config.yaml
d_model: 64
norm_place: "pre"
qk_norm: false
init_std_qkv: 0.0755
optimizer: "soap_variant"
beta1: 0.95
warmup_steps: 200
Each number is 500 + 50 x the weight over the matrix's rms, rounded and kept within 0 to 999. Layers, rows and columns count from 0. Numbers have three digits each.

# layer 4 attention value, 64x64, rms 0.196, rows 43-63, columns 0-63
456426458461444490526477454530526502556546442505490483457526368486549554478493527480542512452586491441497510482485482572560536387493508564439477435518521571493514482512414516337490515548609543
501447446531564390409589544500485450503449470452617534510456477530608424484530543552436522456467474650515538548454609506444540415520462584460472459455418532513486479487439539462554582602504436
552467561446538473596643538510529469539421496472540461425511489536552597503407443544427550423489491487492464473510487476494506447433415462532392475467393450481428448483568494474372453553533528
507566513484587465487546607490489501497481566476552392528533546425500503395531504430470539525389504460478406442524518432473482508322480450552512485493558460538512444522517469510497498401544638
537444499461545444534470494489558395572472504513549420527467451586479450459532506426400543496503532609487581538474555499445430486548499494491495457474465413529559470491475540446549520539507510
484518499505533479498555414495496561501356579467541504481473556519532395614449393604538515455482469549478478535604539488505501568517518468522528575379412458516547639404424591484564404541406475
376453489467458522541427595415650547488442469481600467517497407423450570538553419426543531548553452692495563455513543557418444456537547461559544556474485487486471568463546559487417548473500412
371453555506546527478479619428519554417395557447505575477449550478571527433530561492541586465477468595467481463546614495585568485514518473510557495610520530463365458443480524518568436506610509
383554445512482447494542482530515481569565477545534413449486557486498470551380594503498576451447490514425568536558494493439336489422452488484465389515527571561496435518436511502556488589535483
533543453485514474566492516529460473517485530439458551538540467551508474472583429442566496421552459362532503439502466567551546571501433554453481528481524513449543468454472454475515511497546610
497553517483478468484479490493431617473445480505503570477631499462456563501549504522583513495506481490591447472425404465473540443427455486531457467480469529473430572509571445536489480631628491
495572431538520560545514455457507436661613516504433484551581500569587418593563509422513547462449462537559594425518445588499385573539485565566470555513482428453330539439554493634502545441578439
496426480453614494568532579498500460558453428430562461469518384491517486488436450511482419487433481407511503355510574394524522510610524486627480558506495458495382511490454469456502387574543431
586548481453451538478513513421520523578566522572443559511447424604518494501486498558490525503525516555555516493450544531447467506506441577548472479450458466515517596534460497538457496444522452
419356491482521435473574447540476546457546436602581438564475607443626411512524494431438511544463491552524514464618468456524498541501549538374511423457483478448532496468480531435507399621458474
499535483506487516553536538564523455566474489537574422504447465396531519527387473522523337612457532476486494499442484492476496428603544496553492527385510526505556504521424558471473502457420493
490537648487467472496457478427484479424453433524477485503521545531481561546493496513534552429578566531513504520502478521504453497491422481422494451578422452558551522504470451485544515625557542
459546560443458441466534594476533534491466555517532403474510592482462458459434484368498463577541492491454547505487480578444347450449507471514502510351480462493531528532578417520459515446495523
558469543539588547384466513528467387419481495449595495519440475515556529417611537551490552553496584524503536461508576470478515427536537482420481485514474458529591352561523475476486495421435534
560512513512413500495424499486488540405531470530438519496521561502468574553481590500537484542459552532585491476452378555481485519512470466509445489512481490507549483518485447560483595486459382
453562503514452528503427561531425496435479566449427562512465521458432465538486575526534557403465556417496468554569625459492500508436454493505496485513480579434523471469451496458538588484472451
# layer 4 attention output (transposed), 64x64, rms 0.178, rows 43-63, columns 0-63
529495470532477511545502538502470570590521453403484487465433454430424505548516524553500489518528543505547490472493483533502539591462472577432470505496477507492631438472397525562504494573744496
620527506584426591520460541464478567537560568500522516446516500477606469522563488469541476563528584467470549557597570481474565441413470589546421549537499568564561569521481571597539560478466465
580579533458548477402568579556470578503554569338533544506493364496511498472428503504418480450505451412472447528477485543478521413448496492490502503526431536386429485498446432548479549493376482
446428506462430416366544446540622509542524513431485519480521593481520583473484498428501510510515502476459500483569462484524524602450460478476553517574537474384364482529530523476461566460421539
524516542488514567571490534518524482592482580432499493493499487544457497474515506492477500533508572537497513498610494442449548464470555484515486518513509512476563631572477474567545509424447514
550583512499435594384545475477479534400429421526511475515451536504626439438441452570432470470501502473528482440470541521442401447463542563504527469361500490509475481480484519474562513514309506
545292486446476504636457527424574473495462443420535518477477459482453483510459469533522548517426470469558617440479516558575549453504511587548487566399428542483522673575483506434567511457436421
551416490469358381505443569425542503414508394512474590474495489524466476432449513506564434567499553457485485483531517490585538478436483566504604579512447418488480427606505553587452451505478495
347666537465417539535450519515517536535530488429530578444453555477471586505513512468497509504440505532438590430602535460483524425383502568449402515478504498536469427474488456445535506486534427
483508507472565487475500512550482563553536496480501462543470612573488446518550456559524477536494516530623432554482474577519449557560492454455575466529507488442549456466404530510483526520567561
563451437439513409552540522504448551401500435444484509523495483505577465518510410488539442509538419571469475563486543544566499579451442461490426496509414539493459441396461428526533534571593482
423508572438589554506424515471500514672527474517457588485544557568524445458497514418516461511383381571576427506492619665543454459551520408442416489496439484549431563497526497522495439441462393
632567477484511440477533476462544605528464430401521615516510450487408433447441512465462476462448479396559477391480532455429382482524515418504536532601520536509400503535468538580494465519508516
543529582496488538501524468524480499548494503462465423496535473526538496486511496420502540520408482547426475526353614542459512402500489501454488479503426496482576545499539525502506502522538522
514552551536498591475518505555418466500576328462535602441505482405619536467614503482399483495519551557614530415616412461503416547420455466528502479460555522540492556532506560514469533487454444
555545456623478541441552466538487492468462602484537471529471457437418566476477488491513532478512487420481601408458513524489454533586502539498436529495585607540474565492502536452527491481528532
438500496432517469505467594530434539502484453463463417560455429605516538537538438537407452524518527533530486498502499463524513410422479517560561445480406444520555417477553464558591562562454488
345443506456562449498504527609563444507505478422547515495514515488539590480471498479472499482489496502464563492477497513459426487529450541480481542506425593477445615506572460391543563461431583
585448545504515448475446403557530538517476592536504488455513491532534578595581535546428512517509546448486497536513421497469608543518478556558588544559540470504543551538532601613491490417447520
391462485482534501512563490523399487465525488546457448581519454558487532545512452503534467426415440555449504501460520528523550450478479465587501476559480554519549497490646459433484498457525441
442517513455352529504538459534501555448470483602497471549519587510458497495535517546581552472506468438518487564548528416512517462468508527475520528521481419446455362459553539441468534456513512
# layer 4 MLP gate, 192x64, rms 0.242, rows 0-57, columns 0-63
470403399533558534422456449453405474469544591513535494519437627528431434501459566491596483508503445478547591466357487426516447493507488434584487610506511545573503583550408441478468528522448556
506543463512536495425468444589456466517507540481464513492512428512485518456489443576431532595550589539437501470627516417436516540434479448472488487490534506488507403570440541458471527515559533
492617495496550455419467499527546552435466542448535520605515532572545480480640458558445502497478462492498533605507585537438593432491475508547514572467563559410561454453445479440578457473466484
475536483513511440505465426562483526560466538445607586538542469537521488389421448583565550515435500480442600528502607429527469535491467464592474522458516617547499547530456588469364394431414558
498435603459416450529418531449439514473501382469473519472574518467469528478468566526490546483468536552553540449482445422485570487525424428476481547591538505566513563561445450457474596534513556
584421480473553406482463511484513477495471518489519562545519511413425440422475491531466475491459564603550433496438583563488476427521542575554476567438615485555465532518542481505555411558462373
510442489425529473499599460469483409518535447534433521629430488465562482433411508505437480461398521569502428551497544439421468503468501438624530574469543610519470475474579508504504574421553544
561477470524505456458480436514470461437539434453477532553545543400407527452528520465536547507517527383472476508480574453556454474549468459463488465455563483397517532527504570585528493450569455
534489516517583433510496531522505500427469494488507543513504471490429559465470552496513491421484488502525500510542523564408392521500517492378470449441586464476507496447444471411550485524475518
520481446531565421545551489541536475567538474500551416573473484548609584507492469540470519431446489460507537490523470529429480509535502549461502519479467480442498562464524518495505458464454478
494527476582425513490567494547520537533447541542606415515511527527490471496412525594496488543499546560526547481392518492420603542570548512531506485552498510527515574523476535569470560549440590
468432519507384458524525496424480469583425523494479495536519641532508563559459552481563452484466536586508552483501487538412586534494484472614566602447570570526521546405420402494523452561452465
506452491477503517417569462462483462421394486569483596508521481548458523443447577515492624543449552465533468511483489545445506419544465458456499435575536537465535542527528547557442469433492491
510496513558489505484458590476490521466497519486491568565581599594468543554581374505569495497537548543500563566448589474400394524410480483468465490557424576420605554534510499536541505473519465
631426538486395467504591575474567510473493533506478446453464558513489504555454547477477571519512476478568566426490432423438440476533398470538460515453501554532519527518534461447404502440448523
499452589551492507560473557441573586496452529476495499425569369366403534512470601507506573533536549448500553473434524555459493481364462474582503539470493566404514444487531511506410549578495550
523458477545522505482440512529560467592526502487500514485508517582497441527546613594561518465536480486477502517535498564398489418590480529647509518465447515414542438408458480487554457494443444
494493473531532531476543559486578611453508464470504545511497472381443486518536446557471419440540435545495470510505540516348479506582562492423530536493498543459483501466521548434529491499587475
451406442575490512498482529552505511534468502507495466505502448446539444420628451502450460494505555525511467533417538544526499514515477479463558545469392470471545555476348472485491524579594531
539410326516485453500544487592534497567420492460457507580605491598544543532471591483491559497583605460485425572600502554487504513482522480559504539435560479481519561489494473468458473520439540
583500524528410526481456466455444562544386474546498447445497436436557645416489589467551525396561468600559534456529576529488533409609410528380540594467483517374562453391487519559472535471462456
532405440503409541500504555396524489454484507541399529516519490545529492502449517376547509490517512538509535498446525564501542428468563496480451505407513600466511558460575480528426509554388478
478489428655453532493447526518496538517453578464555435522500480542528446499520561484530464497506496539459603436477490458400499530584359555529461534483403597505469483451455489512475550451532448
504491490520434601563536565501537534533457519516535448589515524321473474505481405533503501418550493489452399569461568507430514483529574443552515426534487556515517513484530480568502545639614523
515472526456516434516501538528589594542507533462497498541597486428492565486416580458497541486472547549583617485473467439474511531436479558484421486510448529489514530476487549496599400603476556
485500552396505454575539510508514465534506431531483494537608435498482474555522499458459487400471457460477581524535499481510454473542517454480511485514506446479517470481483493470428491392493552
443579524486459372601530495590540542495490482531456471566524522450438508529515462443546592446484551503465495542498499518506506514530535471526431473489474463501477502476520491516572506477545437
498451463486543517507498453501509512452540569435598543458528569526523389450541399491560536483483523564499442468511611489571504536423509403503381423548630432505552547525545431502437573482506570
501547494538590505476496499625550548507489560537481542478507557508476494579555540576435472515514510581558476400486488460557437498505524521542512548449471402538536508487554518435544545535542497
518506471510543500593494531432619491511559527501519499461605529485450501597443565444571472535503477536587450493442491540461497470489551416474511491482482494455498476428517468493508540510476522
402425499532509515540560552501356510493525518533459518523498489547557515543495494540467511479422529619532477446472432550509549559405515471558540447515497517504517523546478464500414536538504506
605469574523529452540473445495492525476452493520392507579440509482506487505500520607519586474508564507617472472476512516523432480524525588662490534484507582470516486494504497403401464519499462
470369516479554449572512498550403545454449465467461573473501579512463551547495488454459525456528519560455445468484487494552496500447444499564503464520529421560484447572520468399492606571439511
487538505468519490486453398471527536475475524477469484490558517514462375460493420551438636455572505475449444575581472571459500478587497493524497431602562520455480546457565546433488491384462484
544553541470498448490549451644478518440456498520523478439566497522457508423466474503451505507582524588499424529468504520485534510398525527472474511506440480471472430498525428543463469537531480
474549518383567581548548479541505511639414478542476487440460442477583464460496534458409599513414586572622528508503383548404528555480505459481513513517487543484470603389472389450433520556487518
509507481617661582538447527457492547559505458589451528479606463477515443522575499505473564503438477515581373545513510419479501540525473566429525517482500482465451466524528572455496520526444468
498470488457478482519553484448515474460397486532378523499530543496490484498518456602527456383524531422521465490580479544541505435468403504549468564570533566450501541483564460447442560503483469
411553423475582461638519486472547488496485496585445598509417522531500457407494472517475458552528491511497488565538494564502486422567496440607547453487564475641511501453528548494540467542491579
545492470513419523529533537665508476512392475490458581553476506425442483470403490455478527485510464525522513503517526457501569556495578531579416489506346452525440416501454507543523562543581534
535460453509457504464515552634542518534553462510468469604566506521514460526570587413516477523499528463480471430589504390516556479495514544548539492522555560477505527546581487538485513515480473
515546552530559436487531486529530501434529512513483564496641515504518411482469466451389423561539492600457406539398527444538398571483562533499555426547551541575410517490456425463469572479447423
502502469488564511519557393492467525458533452458525592432483584515520529538519475523455507495682505515485460462499576523436434397509594504489434496572571563488493585430556400592364505402471437
443444596579408564500445541517544556546578373468459479520567488576532546508550526418405614450451475589474456582559554425480542458486492423515454548435517504457576476599483522457546467467493437
501477527517513580559479509489557451494494568459559405464486614465509512374527498500595510549558516563530494428475520557467482489546530562587536437541551547451440529467478479471476469556411453
544521496493478459527602701505480558526443541508459573536435562454379513521519491470528601529575504481589507499453499488608552585490441455463476516441523474390524496480481549394474493496450465
492493575499456397506485599490424478551540475484472562445538422497509469458458445360465571555467576546357529605392515487485512482470417471591520541504485557496554463521418485558479449505494575
430494505585539468545481422504470517485507522434453576559472492483478481533469539504519475520541587528482454460536512497615601463481469481504537429589463501477385440489481520481459529542538502
465441525523505486593546475496518493473512517464549548579492515535622461545433486446543513442486507413519507503539505523436594434454486492449491523557474502447493588609478550485415489439457566
447505505500566526462497436571604481494529460436530496517557541502479431528545477563477518397518458461471499510400461492525538536569471535542516532496531562477520478584477487553611499514480336
540494568467498453394526496505474507419573551567500540532493529499484431360480487467456542552467491515538493440469461490482502463485515473520429636542466633526455498541508495407451460462549448
518564576486452495531528419497584442463449477395491540571438536456521573499512407471471518410565451436418586501394567508505527495601505464440402518452498531468532509417514520463543552496428501
592439493516579566478426394463438414565495496453383520447561551461518463526500580436451592474554530449574552494450486438503371474453560484477550457550444498419510430456548598468529494547459538
573481520417521565423541510600475496471520476454541486597558495524513507527496499509562482531491468579535490432509532540479507340496530454474541534546438514482401529604510492529483469465487550
516482511516505474471457486557499507569462520362579423611544544454381431589488515536543556510477491515548529506467570431469500466528581570527525553508427473478467461508460438441462597482561548
507492449545464495528501520504455534461448441529463480469559592509583496519452479440509451512505517543537529516529539478565536482440482499512422501463451483476529470514475470485515548551540458
594523539515448544543468445523398484548480531597488484526526558530410511421471464536511543467444489484500482465538450387401514479535479407464442600529535520467436536521461422498391518537443491
516519489475523373470484425485604480439467477540481464524508546490462555542487502534500433488569515480509507493514467481513502490505476495427533502512497485495425502492521524501434540582562583
# layer 4 MLP up, 192x64, rms 0.224, rows 0-56, columns 0-63
555496500509508551471550485439470556551498448511611447528547477567610607571398509497571606428545527422469513558530472545476462549464532502532491432522540573474493570564516625543433533456477392
482557542520554538415423511549555535519531520629495524510413520471447575497520488488543534520534493464550458475490544481572599479565507660470501432442447429458425519471430557458519559453498570
567445467433455555484545515453465430483435480546533564584515466433402508567521531421468577403454586419491575492515544492452447379466456460463506492452525610411530545558488518561509444537503563
447491511580518449576415578417519432460533495409417525443559569478382406498537532473386494486494505505520479470499497558526554527448538529473468460562575529481541443531493454385494582458427461
427448423475493427485513525595474591403386457454483487543502480492451461522470461424504511467449522526480480458553474538506528362515491514554460504602457547507574518585518457498532498453626538
519466445457527498435506569429477514462558487581556465457362504419606453502481373502437508384503492571545529483486506519587590519494558564472541458525435564467506456415438410567465443448546505
446538551450517520545590604423498463519477402519515546516548512533542496465461577413507558448552551473486484504591518547406550489629510462481640478532543480509498496578486559473447632616480486
546486582439516542385463549495444489490569448554488592515483480456361406552497455463533553472481520525428517483540393422468438542508471479512502520475581568473516465544471518523420465548553560
567436508511562501474454500524550532485503541536506438394485467521489472513513535464498508585469537486522438537543505455465582455380480484415494495461517456526566465509389527450545455476410508
501499433566496551518580568421530578552537548535539505526468544521559485541477507540489435562488604536521623420579541540515470472549471495472439459426511448427561473510440565540428448493522478
447552557461617432472423530462405502514415462574461602515539448518451522462525506420483494497468406442413509531569563537535441485486489428463565452529538516508493433501535538455504485501442514
465468443475503537634546498419485537457584584537420563421572424441493540487514510551467502487533480494369483508501513450539456505545509492453558404503443431517532429482557520439467564515658477
505458381574518530536505511492457552513518451541511525479496470478471399548512507476412477433546462425508512510577482403490411507528538464534445569486496482517455499538483470516451478551467506
499475501543507489517472534447535551613610506533487572505492488586447508509593464356470586502475525492452390615581524472541385450513398453531504555507489434520505476473491428504515516509492539
541515562544465414461543566500446479536600528443490443530508538485469534581424458415473463532500473535475556533456452476517478499472439417500471518524547518533541473569562439548422485516475488
553509468542494436622564525461648512591455458434503439477447472484471442512367504524430451393507455499492580448572495460454535554407554513435540513513518515553476491434545518585468490474509529
449437499527475511562532554501409456568432511605485549464542525487502515479524443460549510607494456536554403433486468502486454445604597480479519543475521539517544560481464516561452568507460468
461486517442453636510582494484439552444544456469517469480468401507514516499481546540585508452551467513466569549503512531403418515482514466512537558511499519589506522485533479565383522462492487
510547527440445477540499586555483470506522485523418449503557544464479522438480449478533476464445544465406452552507511534544439498442439488545537552554489437479481513516493439548426489497514570
496367548476507492472532514522519455531520439471489489507476513530469462447414422460490498479475421465428442519522447558467537463585512539502507634482560424468532498556533571539512566469557580
525389437383490431588409451511580503523444481523483487509524421536454514426466505471525496465622424607519488450513492462383555514538447510471480478504509604531519465482467481555508572551440425
456439489520478537479556475457462432506546451421469426580577414484495504600515514506498501444476580574530431505590517432412551488555515487454525515614547487462419503525558417556484531391549538
504452453499407561462480524476449495544522495522502530543600530514429421590537555446474456508463527575469676552496519466494482409516485525519455512588479495409536475546526489472433411530570547
505436547454530532457594483543478501466458483402510508555534483433457542427540374491534550455426470556454393462444524504374455474586545538535519403424496429544501434490496508573491516572500501
531509498451466484454518503494427445446592512451472579432530480453352528452549333482463515520546514475504535477492512473581541468491538461509521492528487503450431586482519465438502520400447569
486504481571495436464507523529528533510506458511562511508497424487461523438471492515546422497590539494531572501543444438552500513450486510440519458553438493482432514525494518484516560487443526
615515516456483433463504469443540492518513428500388513503548568468485498525457480511404504476538569506543542562506449510493509531479559536571476560450515534508528544513522546551542532510436451
548388495420500596456455375478498603428524499539551523524513409498448488536508507441418487422527460464484550494570554526479602522484441506481470463490475494510546622513480502512438541512556507
538453434478499542449529529455596592524483613538457534474525481463442539450568473540465537585546517479502510495493579479485449513465460506480540499540499539509484528434426435571544516517469477
499480503466489573475429436506477459513450518588518441594499574524439521502489530552458550441490506462442514432504573511593499479461463517424523473513558543539502544578560498470495466431498471
477479470525410468532586554476463523483573517432529513487514516573536486491454468515522511524508548507526430535409491425439512451484535576483500488495515552441479505627497469426507508424497483
542500524495499517540547559461519559381534510440410502428461544481512496449506588568471583474495441593513509454531536548522484533499622487482584497387582472484480474324544569457432507548528591
432573506449557508439416550499594460518508513549499443549456491516446523440566516520556527547465524519558582530519445438584503449411475450494438442470462610501455555443539498566510543514492499
422549479495509530548470561513572496553537446393442530404455569511460460546524466506515548500526508432435512487529526484454458462587474529535572486491499490404500487470483428485589519476443540
457443517562548486484420432524506467466474512474469490460496517472459506472483487558564575445497433510590538489484566575455546478512563561501460468508532581511487583538496539531514446437463571
508433584415509615522577539426526573470372567454452344466498489401520445534501514554525570512497504479549493577452454511526540526479537539532493419465539557462498468385423429522393513414457481
486484444511451490495533557561482492429453474514490539497562490519602463417588485434595474477527488502519464445498471533511587571542464606433500523507488460499520519430507404498437466554512436
458554503431531488602477445494509398460609468493538476555462552523509539470538442487491484629510484522506534443462516421481406519513496501428547489477401458532525528513517502448446610472481560
628542557478549572472438515554537457531470510510469487486626558437491462475548552501496594399569322502497461431478578563514529444491555552537463485451430509557499425510591548550487451488558559
496580574601499504567505409711477515495302618465441477485422504426496493483485538409469497591410437525524469558425584513501542482491550509528334477459452410495316599625468529488464575520575579
555539543523441396558488442483606498449480517492617503453471459537506498536439426530557516538511515501507545542504558485526494492494433508513483493475453505447468543504538497526500490417400470
512463473499511458528567578476469547524478431549389456533526547575508462477447575557461460542454406500436552469477533481466518522525547548509554427497538413442543518353610540518517478503484478
438446519533522482558484470536505454553542505371477396509566470476522476507517560457394424442411526475548403571513425466532496491533475431517522570422486421494446532577392548489450520492578480
540502491495493536449577405513493410415441557449526527542511489503522471435380509584546542501492463585545403455569418508506493464464512517489465414482486528501468632503463404513510493469517464
507410447526542496523491558419480381533552446454481540498467611445481600530576495483554521502480447569463495381399487467498487510531481499491516414500552567437500458511495522563455514464492497
574528597397495460442525474528394402501541450555551505567485525468544482576501497423500506458450527658462616525480554600474476514382554519489482571535539524477537569546588571557502517588411470
529486392469497483503559591547494459465497563588568584467501532458516615454422534578535476509475452523518579433512418478468517563436471512403487551506515522461445506569503538484520524416498513
533523469444499531512570515495528486401510425539565515446488557466509487516494582492533515405483357443534507446478507507425486571469519514501452480494525524566558543434505504526467443509541474
537511463479602432464487457462516448441480461584449535505515454428489591595535525428501564440571405543504530538488490440521539615489516460541401484509425495577490473515431549491440519549527518
466561498496513467486449450534496452469545497592579571432513493498588491535558482441581458493502537520485604560460502510548565528457468423518446541472476515525491443486500560521540584543361470
571408501533436414449499484517516492473446482552425414447427454436513517531469528487561519485458518449472546513532508543497459510417503482455491483638502479532437474492533430457496447483408571
502373455504500536565403470462454406528493527529529458469579547404556515496494532413474511495482591561541444596508445442495510499524517504518511520564446576523425475544549522621489479536531457
489437536474459544520575484452480487516471510372482508611442588487556450557545444457532463558570466427494474488458430419483490494501510471473574550516581509543523430459497435412452546641428503
525433521538364476514505534615344504570505483513496513487512460398551520468514466509572519533502448417495493553487479603537465514530432509426481506561515492453516487547524569585461537447545461
527504488651459482567564436622462550433449582550543454509565435459376568439517592561515508432541483538508452479534512495470530500422546520540511616442445410635441448573546514469520584439524497
577549465515575482497515508538480526551466576466541518571547496493401587513439554405562496435444509476535440431498494505522483453516567502492446540529541480483557570519559511438488562466430557
513523469516585594523427467520502430512455490517524406442497513417523532529514467504477580503570500418538487516524569520515558479437538496519338495476378506444523437497530479485576453570455451
# layer 4 MLP down (transposed), 192x64, rms 0.212, rows 0-56, columns 0-63
485509503551502485558558516427535451508415437553553553569425513425546475484553424507508521541365479487544521535522441506491558457475540504375470576514522527408555490441536457525389512366464484
582381507415518543438510514505503574559541512438495434514553411550428503618467472539520543486452454578593523504479538408550408486492497431596435597486425515515474497494502474457461484575491448
506554404444583505538418420460540578432556522503517485443382555462517520464528499445558500551435512453464488478425466433513511477480519474547466532573436517505539577411438496457461498437527476
519423491562483408596478468573472593555505539481510624492527474525616601419480424486475496573475483504514521543499487445479433422558446513505514446527448553539485494524490600394434522465525477
524429542478497529465595427415500504579532560536472519514469509537395530519497379445527482497466510533471548467399567475553464501410403497559452527517527524454518571577499472513585461537615524
608557478420567423498451506470554522412583534460462415518476456446499438489523516460591593463516384516571473490487456450446535443542498493432506537487535451488515562514508429553433478494460433
470518472452478567543514468525522477395555514495494429481486469451508558393466363537443580495443330570578478407480519519449506505486505472446509561541486453429493543475432424584430447459523601
489420433520451456463526476516453504573494474474550585376502452569486488482555541569556592532498485402462519536500389489517417508488520500523516518532432499458542439496528527475519486477438561
537561582508448518540594531484484428564477442532458537511454508377500545528576434417534523410556449482496521460523493486501551528502490444475457552507419439480444556516571470465515533519515550
441578478458398516553536416583497467500462452519486465505445471512471450418537495490497450455478485454493514592505455526572559538519453554502558476523476474563558562593482487478481467476471499
563508549602540473555516524487576515496533554512479547495545521509586503482444574534540509485547414623473504503456498480485486448456465539452470542332549532474441450506465550511444523453487465
466465459541504625515487482519503469542474500602510487508560537568503535447488559538527379449503462493472468518550456575509445425389498475557440478526518499433523528489418473460575445546492634
581428587570565534523520571508484529519483491489474536517495633464481516519537474460543483441562495474601513509492427563508489434475540476522468541534531476521525485552468584504454424515495597
452567489485534407387581582436523541544485476502404540524432516598526588548538551498483370503445487546517474509530560471499481499551532614441465526422519449478566519536544522518487541563451551
557475476427474460491575413456453494466550524637479460470487531535424444489568497527455509539450509511491534451508523426529494455541498527529504468477451570459550585536499477508534455484489537
526447510541554441484505475448605530481564584484440620553509495535452471617517501478395479566409575487504506582505542550427485515558550509462512540357512429526530435449517453467579603476519458
542416483560454433626535484535354474529490529473513551472517482467558477480452507453561553549437450491461487423450472547499453413504557485453458578459568496566562447543535570562508498532518552
546567473526465410601500564585552446515404471476528602507527477568557501573486517454551530552587482417538469472524493507423476542531528525453426539541508587531502521498510528440562520528507452
540458484510533508487529508595469510561379514516405484544572499462458542479505523390546451535528515603550526515450431478394529478459587548559550524478511466498560541449459503478498511523536517
467446511475414455487491631424468515443469592541515512431542499550499497506564497441460498433518597528499417422505523391525478457536458492478526514522476401518471531494411443472447454485449533
479488425528525528545570577528546468533505475499409445458459507370552443562594546517487522420628434470529425335513535566409464471471490515488507468500427584496449508465601515481442590520481585
465460543460489544550584541466402390513509501516427500473507500464483437614500445421521524530547474522570442504489502555491504557422459453475501368443549499484441541555514510528409501450484478
501432473385495584408489504528442512486475524429505400522455529537459536532514513479559494501485488505495500461439452512520421526474473425506525561460492591530518456526489585503494452546506495
485470502556499532524553442543499450480463494585492576512590547588541593487480650498443562599510490487500529356559575530582511564493434472518477502533420538397574495575515502511562559522574453
529479503557513519463482554547464585523611612506535524477530464521516598453404482539486540469450515531558463492474585458556464455506478499484579543447486565575571402474500516474545420445476460
408423524503504505432530524467456436420495549498460563526503518520628502485450496447403533494493515522520468492558467538527508532512417444486505526429528553502502422491517552546517543504553458
485590488515552406536484466548467551438483458516503454493524472459441621550568532499541527511497493470593511494526579554498549542474475497469395477545474442434483457555489609451516492482481469
409524501422527502463564446511527551536397507454456467535619502451488515460512408471495463570466589472452536516444517474447531576496448510464535342627518501575551565493483553531530490489503419
492558524582530495539442462589422433483427494460493450450519510491521467541478467503463518493576482607545446431512396504475501517488481491560513499504520455484497459554446581406481568471480476
500444495584494459404569532538493523468514469530476492607490535432485528514496416524390510493572493546471511477493464475605548406487436509436551522527569562517543544520498550526451446525499537
511521509514529462440467496550498463574519467609464453474469506480456556511536469481471443480429582499423504474525561526481552521462476536526522490590482486522510638468492525504616619505493539
501410559519460515353619567540496416604550451602518468507515489420432466537565512479539444483480471387531414505482498495472480529451497573511556516531449492542558476491465454466478491503437370
402548490472484543603518525434531496547546524462479418556496524537538481521538584512461443489535457352445461536499526533412489472573563508403519416456507554542459519536449510605528403497507543
533471622429555558553526517524542573518479555541551438496507505491461469541524591436463546470531564521531439447445519438358487523533504541449506525525412640453501454465427500544483488577468532
516515491584575437594534553563536467473519499449429494575528561408498496474521466450543504484518557524485495479490527523491578525463522504496478525576483452540540408563438550458524553549543415
443538441439440489600395513656559507493456524529582544525516548452658420470500559559554471511465503471460563571577420473453547533573525511494445513471548456563420534502510485430493504472482544
496530337601455480557515450433465482539533498496442492506461528473452550476489439577468458491485515507569480567549552450439423473547495485428457498502506455455482501572526527583499519540416578
494562510533553505434482557573537498569425422467510493469556533487522431459503603507472421443524510525487521555506479481490583503540551510463538490456515417532405447451486480475585487483468524
467492548507469418471534549425426510534557518493541486555453482472525480489508398497514496462418535488530547606504447539509515430444526507445481495621528360543533575466430483405496531461440402
656539493512474477551520493564490440494409539471544475493429551496488519497589513427506475538441498610502490614555513461485514564543586563535447497500472547513375494622513487405524506530507527
474512442497494530498458590574544424459558482451388458514499563596555495459530556545448459485472557455529507528526480480457551531486482443447530494520485523547514518383537459458505499556597460
428531405581520416534470440529448510586528487441490523419506402527564520579486476501448498447545451450500474602502585559453494418545503520517543490485468542557483440552607495470508376487504513
557399537549461516493647450462459522530506509469419552500563503485510522403500486445595484391572540583532455500498477630536524530466473455487532488489554498463487553564537465546457550502400508
489505449486493617456591498593593365481446458493529546551574518485554531569492562479505544523500420422555427506501529482490483558498513378540486556510465579460531533518552527477573463481555548
560521511561439448478510550464481527466473483492480473466464496489549514570593620548479501510539454482493413436570479476489482439526500525491507552408427402562528422411560559582508538514462500
537539460537462389391553533564484519436460453474409563487455521479550472593513361521515574552587580400467462501588525558494493494489474501526484557464609548597406554591460432532469497489508475
548439443523545512503466523465506545404491467524491466567427482555475601483510433433549479525517518639509424429485453575482435482407397471534514550513594465441542534470465537453479433549386543
585521538415494463515499530435412489470512449532549604425515489489461502474520475502533624510498457486519566500381417607573426558560557532491535555497554477386597519480544512505520533569495508
536459540520457439424459460631456496503496525536434606502528532449526542350505546432473491595552562594458499459508453487539435569549458521577505559514540505485546400482510494473533471603500500
547519532443503433446495533439437460504524553503455558495433539556533520617509511492633374462509467476436452560465480549496507464432562544462502481451526321517443498486486562517558486566435543
441524598534437393502472604463480559486460461526497423371478472486484487511475566520494486439529409486432457514460501510545501475468567562533520541462538515453617495494473509397492458424485472
517531508525497486509500522566389511567429525516596567499477439518474419477482525493446519469502519462508594549538411409524521550493503511561480478567451482495501473544533476336479550556596479
592444474485584507469517455449508526508489446444487439558477554438552503476452528457681571466427458540504475594541511462476519431549501432442481523397540514455552504502503541538426471441462398
518544457499534509448517520513543449549546529556505460378564494498486559569515485516546424579529540523548494481474544485544568569405489509537531450548523523591484438490488573364582511470472533
547536415551540541520440480383571487523540590550438542517448467584427596443500456443466463550494512495528551456513553425656532526465480468549452505443381481513466500478558613528567573578516425
515464571492488506567412438569564532515452495572553510495564519416417501539583510466407489506561547507528545467487573450463519522490492489510526468460454447476458507445431489496561566532525440
399489422583506477524525498561489480335542523462466459526558540581532478505521449583504493536539473591455464440516499477487433538471611569484430439516441492423468585546436493556531526463414486